Weights of a small GPT-style language model, trained from scratch on English Wikipedia: 70.2M parameters, untied embeddings.
Each number is 128 + 24 x the weight over its row's rms, rounded and kept within 0 to 255. Layers, rows and columns count from 0. Numbers have three digits each. The size before them is the row's rms in percent of the matrix's.

# layer 6 MLP down (transposed), 2560x640, rms 0.0234, rows 1952-2009, columns 80-159
087:187103100116127155159136133120143122128125134140129176119116147102152120117108144110145112111139111101106100134098145099110140165139145161097136110094124107107159129131089123158134115116080115117083139137119103079127194127138081130162098108
102:124108141124115120136154104137128153099164140119123117101115111115116122122107133141141121179119152123077174155116121153088141145137135155124120132106096107118114147164092151086094133051139160129156086171108147127119177122110137188141096148
102:158119090171118138154127138131172141120154138140146131148121143141134078128136078113134159122150128110121175148125104119109153166134149099144103169163132109154106144161130135130130088147146139153175147147119131145159119098121131067111140107
098:107113125046112125165114156115139068121146140142158074125084134123164140157134110113156110133127124116133119137149131120137116136129122098096152166166114145086103145109090105132096130174128108126136165158126126052160158133107115154139145150
076:128133151138079152117115121136086114158119117125081125105155170128099122111155129121138161134135128089122121100154123133140142103165158141133137107171110123133091115110171107119178148152119097114131152055131077110118148112115151104113140149
099:133125170149110107085147121167111109110137103109129133143105114124077119109139118136132108106103112134093108123114140144130085138134136157128112142116160115168141090130124142164121160051092107087136129111124160138121136146164130104123107076
104:147155135166123104134123096157141135164128160167136066137123122127155152102153094114133149117143168121195144069050139138128128146154117121122137143162121127127112119121107116112141157108122083115163113121115114114127147152147148154132138191
101:178115114105157126139147119130122116147137149141111135135150120113147164124104142155140123150119123148137120116161157150089098138116138147141132127157071136136109147154159126132116132140150122091111147167105159113168119118140120117134084133
101:170136104110117174140114162114104125094100124136147166121167090162151121132137115103102146202164126138124163127106156061127091127153148123105143125078134145098124116137089101135123106084133148143107148136155133129115116166141117120126073139
103:133147083117129157127150188098086125124172111113094146090141118115123161160140144125176143143104129172103152130125168152131087142134140114125111123107094096145122109101155104141102156133092159108164128155136099110151130118110055098140148151
102:169141147107090148142069125108133169163136113097164103108137114133113130140189130157162141166155118169117114115089135084156110149127153111090138108114139127170117128138092120144149175099132112152097117113104103146149125116138123116154125148
101:106179147138101147093148142107149147127116096155115151073152068133171120150123136135140168128162155155133150096117131122134118151116152157117134139184078110141131120107136133155117120171139116116116128135147106114136085116113101151156155140
099:138145116117157090128103123117142121061134112136111180097152151148159152163125118102134134084155121147166151080107156129145125125143112157137117090134130118105126112098058118129131102113129145113112117128144141097110084122144129134140159131
102:119137138093116065131125178145135119107122159116172157162125087138160162147148124146099117103135171117126115111106142146153120147135138136130157138103117118176100142141091140146141144128153078122102159123149137138097152114158156115133129098
096:171128140137155133130139135106160140111130130081087151134164110113086135113117153158137140108126131170162181102151092124123102159142148072128120158144109112138149148112147122166107109159166106135133132126140157105153152131151156107089157157
102:133169143095089138146137126142132118107142125101126088095110129129137129070134154164112147125128158115156109109109146125140096077153133111145148125115123101148151103113106115122156092128141143127105137137139077121118111120136151072103133135
098:155104116169155105129140144099128120140176156108092099088149114140085137142113120091101109113099122148129103105162100128146135081153100177134123141119145147119131167125121121113157170166090121141118159157126121131115195113100096121103091119
097:180198140108131120107147159113114141075104106181127054113138141096103163126142128139136121163122109137147137105141126162101136091161122140145085088186108108168113195115145125140120157129085174124128127143105118148095110151154131158124113137
098:124150137129147115146105144139098141140093130104145095128141116139121093153107161114134110131116111153109158132096124147117119167127173096082123091122087153152105117139171108136144090161154141161109126133108126089136111100092155167113117135
098:148145188096105102131095141131091161179140121069087151105076136111136162120111170146094161158119111134140109142124119131154112115114115147123045139116136130122152149134140128104139166110159113100165138171116178153131113131101165100094138108
083:126130142137118125157144120119118117100114176136084155096148098109104112129144109122137146109137130160124187153126138159110159112153140160115132127125126158161152116090128125113101147140119163111148137147144148125170151121107140154134121118
100:113132140142106119115101126125170121114096131124131175097114148131105173165129101088130099131137103144118100123113158116106203188084144101107093123107116127141172116152141129116112081140124097086117171157105120125196104136131105090138113109
101:125147142107134144095071129090141118149100133129133157154152083115146137171137083137093148119149150159155145103086148101154133149112162147114131168090098126098150102169154155148142142125104146107174159110160118127135089139102171135100139145
103:127117124142138095145138149134119126147150132089127099131137095119108094113149107175117163179086120061132154118125118177100161112160114143101096099144137100176141151132103155113113062130157124108108105158165143084133134144134138168191124111
103:110148109113159123116138136145148115124134157099140146096126162140166117188099144106122091155127132160131124099146095115068127124181115126125088156156175118153099168094139154109109123151142152145129105148125114094120123097121103154136129113
098:134185120154117126142128146155178088133147091122104121149126118131123122101139150144163095151122088153098144179129114151090135088097134087109112096129161110153115187133171116077110116136090165169138129114186103132140119135138129131116135118
104:139123093127119108081103144115148136131093086121134056149118162154127123120084117167147130131197100113131082138152121173100140108161136173133133110198135150131183132146151140098079136097141088136159128103161161145119136150162123112130188085
100:140140139120115144124112129118136154120087114145104166121162114125107145134124116081102124156141161163128128162100163128147133149109128149110142113062107083081145117088093161138140197192139107126144123161098103130114076160108164101144104150
101:128124115081132145145129118117137143089130123162136090102116132107117126149143141127133138159084131162132151137149108121114134124118124145117105174157123131145100108142102115131121118099141091105144128141125106108130120149118095090133105128
103:099082121087169103110145135138148144150079115137156152130106136124098169115141117137140138147139124103152148141146131124155119114119099135138108147164095122143108140152117074124153154148131165123115114163141097146129095146135136124142111119
104:141130100120173109127127148114094186114136103116117165108129144121109110146134121135088108129122117186129119157125137152106111115143123113139170122127096121096131125144113088074188082129147094110144151134103100147158162139166099120098120149
101:094084156093150142125150104167129138113128111127107118147138137113134099121148115136124154102113142153112120088127119107104127117124121135108156174157135137168124137066148103137153119133149136103109130136134124078104135157111128174098144134
104:124154138137133128131156124155131090118102064111114158106115099141095110166135099152168111085097139143136158087100112078114098132124120157079131109115125138175113127113113147120116140129145143146108094132089126126132104117088143174115130148
102:153114092134139128117114165138135132136117119139133161118121107133140166103128124108161124114148115141126126136089164143146117109124091124144129135117101132123137129177118146110139167135130073176154122152136117077107133155148148138109116109
103:176111143134099075140111132116150145147134162147143138147126125129104159112093134141150130140116138109130140170094143132101130136169120110184154113128102103114097120149111107140118141127151066151121146159131094099138108162163137076110101135
102:132152118116134142163115119121095116170102111106095142133131154171104146163135117132160196113201114144109121148148157132128152134134150074128130110109114098099084113104158090115132128141105083158130117122155110076120146109129158083116096125
096:171128168088125111108193180151119131050097120070113114103131135133123160155096142132143159099139090128139129137112102148114161097166128135095099158133161135144084176109145142157150093133117123103112135145113129131156174129153121145112128096
101:108126145106103106136129108148179083167176150134134132147122110109125177169128105163165154127104114124137104146138137167114103085139131170134045119102162114145163117140123141111092124101088170148179114161130109159146115121109121159140126148
107:149136125168114115152160134139141142117153141133072144132108142120130150094157112137143112190130081132093144152150122135135151169108183116134104102134177126154141118148126126119101144105093120192156124134133092100132138133149136165121150142
085:119131148141150118112096122128119128143095158150087131132135139125119132117148138112119105157149096107111142116101138146139128140123115112118146117160114114133111192132085152159117122138157133115098144135101148155126106120095117129122101146
102:149157132120096120095137116135107128131142145153135150128066163117138104117118160119130130099137106121086078123110133118133150156158126131135109131151133105115119155125107111125145135135127094137138114120146127114134085137176156048126122134
098:110095103098126151117143109156131145117060137100132146133164106133122126116144082111145121138055126105097127169104132163165107101106123115113104098138157168121101098101116125150161125153108092154159113143125112133144119125105121158133111140
098:155160146107080093074145161112127116142110134150133122157159112082130130177151128156138161128169103164173158111093148134121162124151181209131113171137120120124117136125182136085134126117144142174065142167111141126097143123114122105152148093
104:097140129153116123132162134180138112130129134094119149151105129179141165137116145112136108146124101141101138137115143155118170133177102101097116140100133080094118113121114170123143149092139083101172144170164113116081167127098168122113110079
103:099134167113145129102117158133159092105101125113113167144098099135139156128120154128126137107179135152145141111139129131139122094127114108125123130136086114070114104134119161107088102138100156097112096175151109136070107114125147104100122149
102:095103141142152161119091103125122111137159123129141149117085134135121118116129128140169140130174137146094161168137121120129105116132113122133133096080149146132164146172111161144107115151164099153135145147125097126126127116106153141096134134
098:106139093129146107112139119129136132102119098149147149158096143112122088123139089134110120103097125136110070155100130122143143136120112131122137147168157101169106125103151123140132150143130141128118097117127088181114158148116119169164133136
090:120108096120150117128111060170069114095095127125131144122155117075152138154151143140141132172111119083120152153118140173119177133120153138124132116133113120178129104115126078133107096144148169130129158121116119129114128147148160121120125126
103:118109116117091137081152157141089110182146169094126129149115122125048142147166112124126165137113145118124143094114134108155131118195127111136133119124147117140146146134133072114159097133111125152143124154126134159122132145145127149109112121
102:114097127119102099097099146136118105143113085114183134104147148116124167132117127124119147154157136170123136065118083142154181114110144175122165110107117121141191099146112147093096156143126115111127132129137107172138141100165148150166143151
102:147123122108121126130125146110123068103152136176127128172114163126156106129088093121114106100100115155130154145110110084132106100129140120147100083130123152138141106138152149132143112132129098133148118096112156181159137116123147070148083140
089:148098108130098115094117110108143115140135113145146150139164080090090153151089120128091134118163152121139125142104151118107101133127121098124114147133145121078152146160090158132136150167130155137119116156107142125117116107169157136146140134
105:166106146128162150152142074110107139113170089127101111146114093071132088140112165094111149145121114116135127134110124118119115139114121122133134153131116119135108155124129097116130115121170097086109156108129114118190067091155104143132108106
096:129127108081086140084128135150107132126112156109171158159135146123111135115137144170134109140151142112108129050151110120084145113116152139132076134114121128091159113136140160077163117118123123104117154159124056111162138139124156106124100146
095:111133104139155121079124131156101132115141120108121163145121166101116106080166144180112132079106125185098157090129141098125122114101150139136123142140175118129158094149176170156109115085142119147135140155094171089106136130138138105137127117
105:115103148095137180122139115155129110146115143160128144142139109126133168162153159118106131113141106122106161130133102056118174133141123119139137119189125148145162165145124126102117121170100136123130116140107142116143112163170097142130068116
098:129098095114090107143132124139125147151139105163140156115106106119166137142132155132162109155146123093119141158154135116140170116116138125084097159135125115102092092135092110184131094143112166129162123155176129138094125151193170122120171095
091:206120119135141134141100121127131132095091138169144160120164168115113116140152145109122138134111129107149169123123110146131090114141164122107131099127139118120135136082147123123145125136145095142097121091125136150148136115082123101106112130
# layer 6 MLP gate, 2560x640, rms 0.0273, rows 1953-2010, columns 80-159
104:118149142114163138157133137127141125079124169140091148088149151140160139092155127087128132123113155132115111063153126155080121137131130087112133122091105118146159125109114137131099138093150144135119137174080117124136111169116160163160163140
099:171137165117139128118122138090095125133120138135113133096138139106154110172135137109142144117125141082165101095144141102101114144175125114153145121089102110110081095124129143130138169148113123148132120159128141149108106128129167116143164150
100:113110132123118105114107111149100117102133125146190126104099094178140144119127097116085113144100130114144105122131147175160108118166128175114130125079127131132106159139140131122136092170133102120174143117136115153125121115133141161167155120
099:088139112122143118117121106160138130129126114136128085131140177147137095106120110132099116147127143104098120122163118135139125147120159115132129113134134173131128154130163101140127149155125131078124123137133137129135088110135154132135161134
100:141152117134139172125112125143128153139133109098104131111113109124131162135116116142094117144114099113115112119167128172116079121159122115159101133124124153111180151157131124153154147121073137150096145077122101125137138115129155116125158107
101:175123142147143066132125096159143121120126139187169125154136140131150150149108092150090170108138173161168113133144113121095136164125136114124149132110109121115107073090116129135150181132109123115122131107086118136088106099131146118123128168
100:096149125138097134140134117127105181117178093152123164141098143109140101152101156121144138144115110143145148170119095164122109150132101093136106158087145126092141126154100117111142122123164171100108073139142171073117152122134153112114157130
102:097104116129095121166118138112118108093089107165149136101122110137117100084166100084148092092133149096132152165162129131143078143127105095117134095110151174110090089115121142158161145184114138174136120107158096159144139102137117127117100158
101:112133144092141101096128172146132115173104099139137089092159135101155117109185120163092124101066142150134101112176121159098094119136090086131109154120136130144100122111108147136111134139162150144161156096080098122139094139144129110069116109
099:147127133142098115176154126172134158164139121131153123130144110102134087147160124184134154127127137108102153142121099144121152139124090128169160137152115150119143165120126104111098132132117110099133132118088109077130103126142102155083125130
095:143160157118150118118089108128096147106108170078098117141140088154156116103110143114132131122112129131116149112176134115122131145129086156159087058149109110091123158149140120127086151122146114140145158129092192137127084208138111131169149106
098:116187118119125137114147168097100140094140088147142144098108093124120104139119142129164112105101172122123136118085098138171081135144133125146119120119126117134109120150090121109124144104130139166147127077146108151132090086150131129096146130
100:065155153127141164115165112105103116124130182122152089126156112129113106115142137123177124118136095108120125159139112101132135130131150168126156084096139122090117122171133119150148150134106094182111138147146079148123122133114135132104139071
098:181147161111136130124089128130138114111129125063139122120139133139126121118125159155135131116126162098087129121148133134089103169132113149121155110114101178126156110131129158134156124148137136125156135122152167129094100088121160164145160124
099:129115164148135093151113162129147172095103128160108121142145144141118111131143112139142151083089147120117128144133139139144090171102163114093136147113167139134129160154098105140116155144154124154117135075155140151146100137152127118137146106
100:120124104126128116108091146121108133140108098117105139188161100116173116115114077159162120106145145094132129140141152189105124141068149110145138086128141125147146123128147143147121110105156102121068147129111098132143107125116138115114133172
099:153129098108133112170183141096142142101123125153096124120109139140114123099167113132072130100142111141135129123097173120097139113147164131142113162156129149189124083129116110121166164127104148065147117085103155131103099125155081130105089136
096:156195156128144084126105111150110180134129100122126086113108128127156149119119115125117136098153120076117114098177162113108116175130110101090161169114133175121134134131130111135105161162131138117114125114091119143125141132144136146135139125
097:153126134104145093137137150144133111104130115147104147121125126124106168142160128161163123114136099100123117149129175130163103186136131129134152095108157114109155162110100130082112141153150145151152127157162104100131098112142099126100127094
100:110099134201173074105120135087149157136100127120099119103138125147110127129166124130128118142091128179114113147109147134140162148140164146125148123104128154165170152158116130152131182134130161123088148102146118112165100125109125140075136123
097:141121113105133159105090167124131145153128083144174125126099097147126147164145132149128115131146150081122101112145124172136160172089124088142141063168133138115138094146176084096119119127158108110146153104156117171121097149092141095132137120
098:148140147123181138171138117146134153150115131171152128151149151141169138119149132076096171130090109089110170136127136183121133124124081126171134110152085116122091147069127118104146132150135106147079158109121152141144110151104143146130112145
100:159126115148187108140148109134165097139086124154152141129136120098135115173154098111123106161097136105120123151101109085145056136147100108150129141096097146146108117104108109109147121122087113164095112117138153153112084098104115158128148114
099:140141113106104104149168136106156134119160120144130173120126099166105123127160145173135178082122135153133098127095115111102127129174171139129154105073110142115116130146126124125155101126096093098145131101120119158127159109094113101137111115
096:116086126134125145117099141088130126143150112130133138123119110098140156138144097113109139158105144105151151130142119111139152147103090122120099139164073104091145104135119090133139108154147125104099113117120130122108065117154112153103128121
097:147127131100116128146128104154143140135162110157120090132169164144137087099164097144098110113106169080122164121135158147108114162132151145152104152122106141107123114118078143161153095133110122117134150113125083116108161108142136125160131121
100:147121160123145121111072128130104153142104146147106110118118170146163094129131126105135141118156172100129157103152136113096171127139150127112123134139123145133132115116156162128099167106152132132107118141173142158154165103110117086120110111
094:144175133126128139151083091140108144154082135169165177134105112121138099135121100132090124129145098103116108101151136106132117144188144158111107097105123140117086096100104115125169118148141139102135110096122154161135128093144095131109097128
098:131143129172122111073150124120143089126116129133127164094086119119149143110103106096156085150117136133146120150110142118136117111102106142087117090191151155120158097098155113136097144142130118148141115143146138122112128143098110170152148132
101:079150151114143128109157140125144111080118170094121110119155123139145155127137148114094098113124123170108149108168145067153130141143120133169115150125124143167157139155125139156127112144147084131168137139137154154076130118144109134120154148
098:160155145119126181168128119176136106159092162123097125104102140086113148107133134099130096114099155139150135156133127119105136138141094135122128118131165131143084098098075077151172155157119142119103131130125088133088128166119115195127149096
105:136129127109132109114102145095085128125173151130128126141166118153121113128122110126108125111116155151153127180157129108145135110146144066120115162149156146124102157128185134131171105146208101073112112131136149125134135141146130101135151157
099:129121156130149180140129155134126164094126122103123078116142111139153155127118117098128157149111147112192136124172113135096157098186143107136131124174081146160092138134153076092105106151122147129130152117158100165074116153127137104137171162
099:125112095135188120108153099140126128129126123137122111150131108140151099115126109130137092113092091136132141189123091144119119116117106160105141062084130105112122127174146106115166123095110100132132145092103139183193054126133066127134091157
101:158095086082143142146115145130168136083157132105158142098099174111102155120111145166130147094087133183117153137136129123120117144103117126120141136153139124149129131178164153116175148105101126101136129138146159133164144134091205153106103093
096:141150148105098125154135119134157185156135085151099116120134115106160138152118160153118115148103139115080097092155102134173135162118118145111131131103141146135117106124137125240133145126116127133142132150137159127107112119112146172089154150
105:144151121124171091128123129125149163124166146167121130141082115101140138093135128126140117118082117111101128174139145103112099119135120147129119123103127117121078116194093170109123157128116112103110115094115106134123170143104145111095133149
102:188114169144135135077087143181167134103092140134125156158135139131151139113141123136167128144147151095107146133095091113157120148160091136135127110125093121106138092137066125142173123082118129154188104132104108147124119102119146101120162162
099:130175125082175170133137085144120113079104148124155078137115109169146123070132083177156142118153154085111118145152094129093111147119166125141114101110168168122093097124143116100148112119106115116157116116122140176161111121105131167140140132
102:172127130091136119156110121170134101112139118162099099107140157100127184105150071116130139110078148089157156117129136140088139102147136083146128133095137141142124154110147103132135154145147122135147135121075146145156104110171098137144115110
097:133169154123147143124169115130107134092186141120113136148124117151144123116132122156112153087163085099137103128111073145139102112134156096097139121129148167088152143135108144112121103106117146157158096097136154116114164119126151111122151115
096:127139120146121178109113120109125105128118131205128125126122119091157114135161114108148114103143136133131134147139111159114139173066137100106103127111124089099149129143115115088135079121130158110088130120161083134139146114157092114166119150
102:140100131085154137073131124097153089152116117167164124176136116118140161130161139108118058125146173133135116152140103143118092086109118145121099167185181168095140094142146137160123149147111118109125148105135143115151110132133095127092122128
097:099075119119129130146126099141155075133117162113155150089136115123130157161136121164115139121139149107114098147123126160178151134099141173118132118124121150131125104145171136164106115152118119168106105112161102102161086131130104140101153117
098:110125095093089165157114106157130115146146084091161123151167091148144146129136145093175063135140132166162152125109132126081147165097153131117133161111099156128145072114161115135083157146112102155090123118116105122118099108145143141120123138
104:103128135167154126138119111159163108100081120113153102124118151149173121127153139151097157152170127110124150101098124136126167105097101108149131121139104140147177141093164136132142117161135100123129159122106087132138106100143176139119149116
099:137132082112144178107124113140114122115135130202102158150130136114136142063156111138148173153148136107132114129131118104115123119119120059126109136133113154175152092173089113140147088091120166130145098160111182104154134153116135111128160131
104:121142092176105095145109157123135120126153121146140116121146122128123081127111117128127097126147120112114182119145117127121112143169099130131162134114140124118131160074132132135139126122139119109135123112123126108173118146103108124111113118
103:122136109093146141146120140166151111120112144111103126081160117126075120089149107119130114098110133126116106173139096130117156147144152134104165085092158122129149107143132136122192127079128179132170164115108115135095135133126097171103142142
096:121149078115169151105106117085115122138138093133153127149151110162125127135143158086116104124160119127149133113175144085083126089166096110112115169110117152144139103100111139093088130126138081148125128111161135122100138158075126098153125128
098:168136117132122127147101099167120113134140119098073176154098143133121150100137102088086108104173139135116133120094103110110130121162151158118110142156102148155135109121096112098138164077141120130179110129132125156144131093139129128115133159
104:106122152120130172122158105138133149088091119127183120132090114134165163149121114140165151145146140115117107142157124113091145120121144117161117108121124143114069095170098145142162075146135102123109097103144126132119129117116125160138144178
098:153128114165172124172142131130133127155189139139097095138093160150121100126153154097111093122154115148159136115183136119173143099140134114123134126157103154105118143130073124118171108127155131149140121135177141089142124088114114124125124155
098:155160125161168152134145159122158121132112131131139074104121131133140136136089147172141141100145124115123138122158136116107117165150152140174160096164118137150093149107130106153103122137169117154160108122124115123082114142153147123095167102
104:138177111110163148126085167185067104105142153106154084106117115132126124121119169141131134139118136112125173129119140157123111109131098123150134083149126140115083166136097102112194156106107142126163131120132146137126084134145140143114139189
102:137083132146102093120140109125113120140154126134127114110128108140136101139140089133120081135099167116150115122113113141142097128170083126104147126143113124114121137143100110127131125123124151152129089148162149152128187146125114094125145117
098:128116102134109148115111149122119099118127128118116139168121117177115091111155094149161154121137156117162101119112087127129167168154134091097148123108131149108136123118088150128164142138153128090116136083143129140150123149136115117089152129
099:134114099138118152135130104138122172183122140127151135149109129125164115134134126087126149174134135133173116127118104113167124091113174132132159147114129164127121133123154126136123159165126112130113157127126139102110172140133143140128157148
# layer 6 MLP up, 2560x640, rms 0.0261, rows 1953-2009, columns 80-159
102:150095122110107144126128118144126152097143125145146119109152085123124118105112129154136112093103182125122145156111108120090131142114121151101109081144113139155148120155065105134143129135078134106129094113156122156118181123092136131123106158
100:109104113165159138069146134121124148127085150109072150174106130133143156116128159136144177143129124134140146124143155122119154130143137144117121120121148138122101107159111118138117155107143133121157131124146129141147154174138177137112134072
101:116157134146165088127141130185123149150171124165154164137148150104120128129110164130148127116129107134135142162126135128125095154146124130121131135116119130117151109128117140162064163133117159099134139160108120143140126119120052095144133121
102:143105154109126159130162156156093106102115145103132116139152117109088199096164140154158114101145117116145103083111091117106105135137146109152128117112110121156121123143122151115154104115124123096153178126113121121102172141111116141083172125
098:117175085103079104141100179137161155160104128118139147155112087125140149099144125121121097095139120155153102124154144092100131126150156156170141127107127140141113161127123148100112131115121120099135114114116109092091096088120144139157128075
104:112132164146123102135169113152124095125112161116129128171156130104175140146101120125151134113140132107124139148119121140095119115118118086179136150129105094147140120114135140120076107120127106127157097147125142119159152093129132118127150116
100:121085109122080140142097145145113088176137111098128070145119103108132137130168100133137106113125123135174122160113151146114123118139105104143156147162094146099160094101126093140134103146130115141109136123172108083120158107095088150172156155
100:154161113135122132109084130164096171136113116129166129152087118149127143072165126104156140121108118119150124164148102101141149148151138120114151123132121145145143144095133131131144114140102145144164120101125108107125120132157138113130131143
100:126140155149112142126190101135119119126170092118111116098108094124118066134107115129131160163125112167118153112167136160112115158108164154103141097181093124098122173134138152141123149115073152132158118121112147103103134132098135159136107093
099:123144129078140161139119142154134166133077132106130127111118162102139134140116121106161140091148114128122129091123119131188106133143131155134092102142115100162131114135097112081103104138119137105143133124102104113099182174136132154065150119
099:095128148128121131143178122113138136120125146148148142116140111119105108116143135120113134115123160131119131150139085116149147142133091137119151144156134153089158106172093159130149075176090099134128150151135109148112140108122140136095119100
098:144127082117116104155128147097150125170081186126079099102152069106163110141157127127102125126126107131135146152164151135122136144098111117127109156138129122119132119141195188117086157116116132161133147124099135089123170158149085171091132058
102:112128195099120146091139141105107189126126161137151132125119116105127119138118142176083169112109141096121113070110129167141095138092131089104136103124088140117120144137190122156095118146090118143113110161121164140128105113138143107118126135
098:147151122070090131157136100115104146115157109135090091145136104116136101105145137105163107121111152106119160143098153102140120122092142125131138077113100149136120073154133141126137127127138141119130129159108174144130112113120194148153129146
099:158112100121133114103115124160093132143095109125121151151110138151149117142117127107150098103139143135173132081135170171137114145132110150111101164131104130090127119123080128131112116102161134154153092110150114084113186137096155134108128091
100:088124142152115104091108105141124097150132098149098133120118122154142127146143104110134141112139102114161093103165168114157151082114176144162114146115175106151117095129099149147119125118147095140118148109166135137117077153137112155108119143
102:142177142123188137111122174117135130088124150106097131133085170120105084116159089101106175123113138119161123105128115148104154096167110111137125129159124117154169142099148080075131132105120118119132125090124105139148099155096131174147111138
093:134145146128126125151143105146128182128165148110116111104135124085182126114092125118100153133118098113146143152129101135155114118137101072109100148116125129189149147118147109140120139147143088135138136138129121137138121151156136125162117147
100:104100117117105097153153142111147093084106128140111159106129139152119124134105161111104126110118092132134120115167132109117092128130154162121163141149156094081125137137107149109123130134100127099083108153111072164136138090162090141144125133
101:118122138156183090118100129129150094171122151158114115115123110140140092133135138121147088135106111169140115141110134153126139157184167122129162111087130138111184156091158108132128157122095173107114120101118109126153114129142104110103117131
100:131093101162091157177138130083155137127112110146137136159078102106122162153123139111125180139119170168100159132138129132117186177115100114103169112140107103069140130134110147122118139174139101102110122154159139149100152116105130093118124117
100:123139125096128113140134132125133124112109112097128135116119189066126154110182118084121118105135146107107111118096105138091095131111085120113149113142082116122138149143127134107134110094139134081150092143135133090140136102122154080135106167
102:133081109119105152118132132160116128141153164146102161153127099118113121109155155157123168117144126134134141163130162166146142147136092168130122100153098128085183180148096166116126180112096121128119083094134112070153131134139140124097142115
101:152132135097119134142155077102142119144123123154153145120146149157112082109160139136115129150140104134144073159118172125099144133131123129104110107099110115096159131131144088146148130128127149096120121153078118155157090136129085117082145155
096:154139130105111142144124161112144163126142098132151081135127163121176185146169165129147128135103146116121139128145180143119150122159125107137123111083137112102166126137107159108087076148152167147153145155127117092149140179082162136095144122
101:144089116151100142145103079160100092141152095102110131103106183098102112113122137076138173148112116139132112129116130155124121142140152133123126144124130128112133120118171120119121144103101165136123095116128120148157129147122132162157162146
099:169108125148153157167150109137126141135158162114117165117126108124106115121109102127138145153099116094102151135172122131087170133126165118112110153156164129146147137153112117132081080113136120123129133133142153140122099104152132171117152066
101:127115177090196088155121133136154155119108128141084118119169115117132131075150127143136145118097121101139140163151109145100161140108102109134151155148155112168149116114152127092136082142144169129083166165163139112134112125177103153173122113
099:114131143143135163155172103134158113173118156117140114140118104134114137099167162125093170091123093090110098116119099149127135130131170163124135152164144122166080112128084125121109101124152143175142124126118096096126117127148132174099126153
103:120153126133134144082160127091107160157152123149144131113093115148156139130121117134129151113154082153130130136135174190142143135117073112104103100095177130065098147161141118074143106165172158110123096120136139142148146111115095158153120106
101:096125111103149104133158108164122146124103138125119122168124141102140154127166119134149138081127138099159151093091162164131106086153075151113161070132173130143147099108120103136163130133141143110113144129139167112133115131127084136128130119
102:126115144173115159094119066156118155165105135147134178165113191153131122127121151172092149097125128158132113095099086098106171143120119131089069117108104119094137125175150132131088127145140146159104127139156124098118124139142178123137104116
101:139106119151141110101158172146148129134123139136111127165168157110144124168079160124104136141096160143120115113135152086134151146089115167101124122121166116087149152127142114156144119141141106122129117149090096130156099143089108144121134112
099:141199147180129134114105128138092157126118120155116129138135186177167126151150146136125124137129109112102107072109140119162124130148121120101106110086085110175170144129143161153160115125113161144176105126124142127133156150104120137152132160
100:143148087102129161096152116125162111118126095127121150152119093130121117151126131142130119098104140125139125110126083140132165141143086141155131084125134135092105094101127107114140128087151156125179134108115117138174120126086139140113146123
098:130090118158115138109095155147131158151153131127162099148129130111137152117085161162146127136105131134124128096129113122119110118100083112145130122153162158133144125160127102116100138105124133117146115141106139166148135114119147121135138127
101:137120143123130130133145139121127128128108092146092120125105127152143131099083180135140148103138106118105086120116156171122140112137116147129160092107117133157123112123153151081149166144171120072112097105148115153109172091124084103116127140
104:140109115094140137105101132105093124112117068172102119140145115095107126117163160157132111137157127119157173108149133154129110111139133163121156145101109133147147155121110116131162114095109118103091102152128126100061136146119146082122096122
099:141125103128153146090143104117090157131111134147152088164146097157132124106110150154141141141100125111140160108123112156127112162128152130150123126118114116123122135115129142107116135094136123130096120136086121173120120121103135110153101123
101:105099111119115141117082140112128139154116149149173136101135126106116127127136146143125118132147140135114124174131123099131106160189112142055127080120105115050151171163139125139145067126168092114101130117143109077157153147108148101108100141
099:078151106137072125143104099152127103112119093128140068158101134121164135117074102152096123091168123121179164132117106134124126156096161111118105151124107112143117150135158126145132097156144114127139105111120148153108127115162098113134142088
096:137125101135128144108132175116128078125108127115115104134118120143125152156098097112122134089135128140153124111096103144166154131132119106132134206135129109172139167143159155118091123131139145125086119119130134123144132126138107104127116154
101:151118090089110167127121168073178135106160156173115132136123129093106127110054129140112152131158115129070079145142156094133071144153114132105096120135141133104157115176077094182162152128137073174089115138164160142118112134106116118148114126
100:124136142146134133143144161161136111155119122144113126080075133140115122182091093131127155116175098117126167138140162121108134145081116131121129138098136167135119116153156132123088130144161142129108134119137123108092144115128140088138132133
101:155121154196084106116135106120138124167138154091152167088121116138136145124112113143082133124186098146145102141123133137158110100133112107109078117129131086097141171091121119121136114095106146148114134142185158151142147147121127082150139143
096:140099097131131125105097149158102114092139135130142073131089110104158153158107151123115096171141109141131087136121140149133157124110102127145082133136147136106132143101169137101145127097162132104116098131128113163146128127162152098124177163
096:139127121151127143063142091105097145112141116145114155137110147136130115083089128147126147103118144125157108085118116126128151131116138118174115128101137123156089099150132134152135102092145140162161089132107151170154147118115114182122126122
106:115149135082162117113153081168143129142109143063086182160098166137106152110114143135102168103125143138145150139144148163118130142119128129135103140144110115106101123129111122156111189172116127164135113125103161104092107143162121142125125152
102:126122127105104114103125157104097147108140104082113092122134157075087145129130166092152101119097110132162098158112141131164135116149114117132078157123101114162142128135157172135100120138099120174123137131126116130136118091126138156145133109
099:164172165165102139124112102124165120121150086106134116113136136124115126133158147127136133164122134108127102104109079119079158151115146092132155147178121100142098125153159153132122123100112078148134105137144124153078166145106125138147103126
099:113139095095144146152149170125087142108152137100102169089135134139125160119131107101127130155127128143134122129103144132132138140146181157158168165155071133115114156132121105115135102098106133130144084097127118156124105085104157115140148160
102:181143111102103148135132146095131140101135093121075141135172112139145130103131115122106114163125166128110116167095091124175120124140165103110125092146092111113130068116083153092158150119138157097148115099119137135140142133116069140126125160
098:164127165116090119113162116117080090147149145145110147143118099106128097132118105123093144152111145140097160140099116172098126119125092128128161131088155139115114157130145129124081146142125091174112138116087095086116101155092129101156130128
097:121110128155126141156146143134118120157145118095120161108115125124128105116161127128090210077127174127095138144104132077157170172127130135123124132150125129158127151100132140137092132112151137144146119112139145108087128165137121144125162114
102:184155098113155116146155148098126111142120129114114148126091091132115161152145127128135189098156164134145134086113090116149142174107108150104116143150117135111144111097108129074131126132099162091100133101160090163123148130183107125150134098
099:084109182139109127102154130141159157125133084125175070110104127163115104139163116151108121131119141143139105154123115104122109098123110118116105135147131143091114120161150091127122122119148163147141134134110112143113130137113150117140137161
097:142169122138138129174133134145136158110101125115095115118120118096135165163091132129122129133124107143142183186158131099102081118083101113135164153110158155149140105126157128141130117102123123143124140172134105107106117132097116166182138171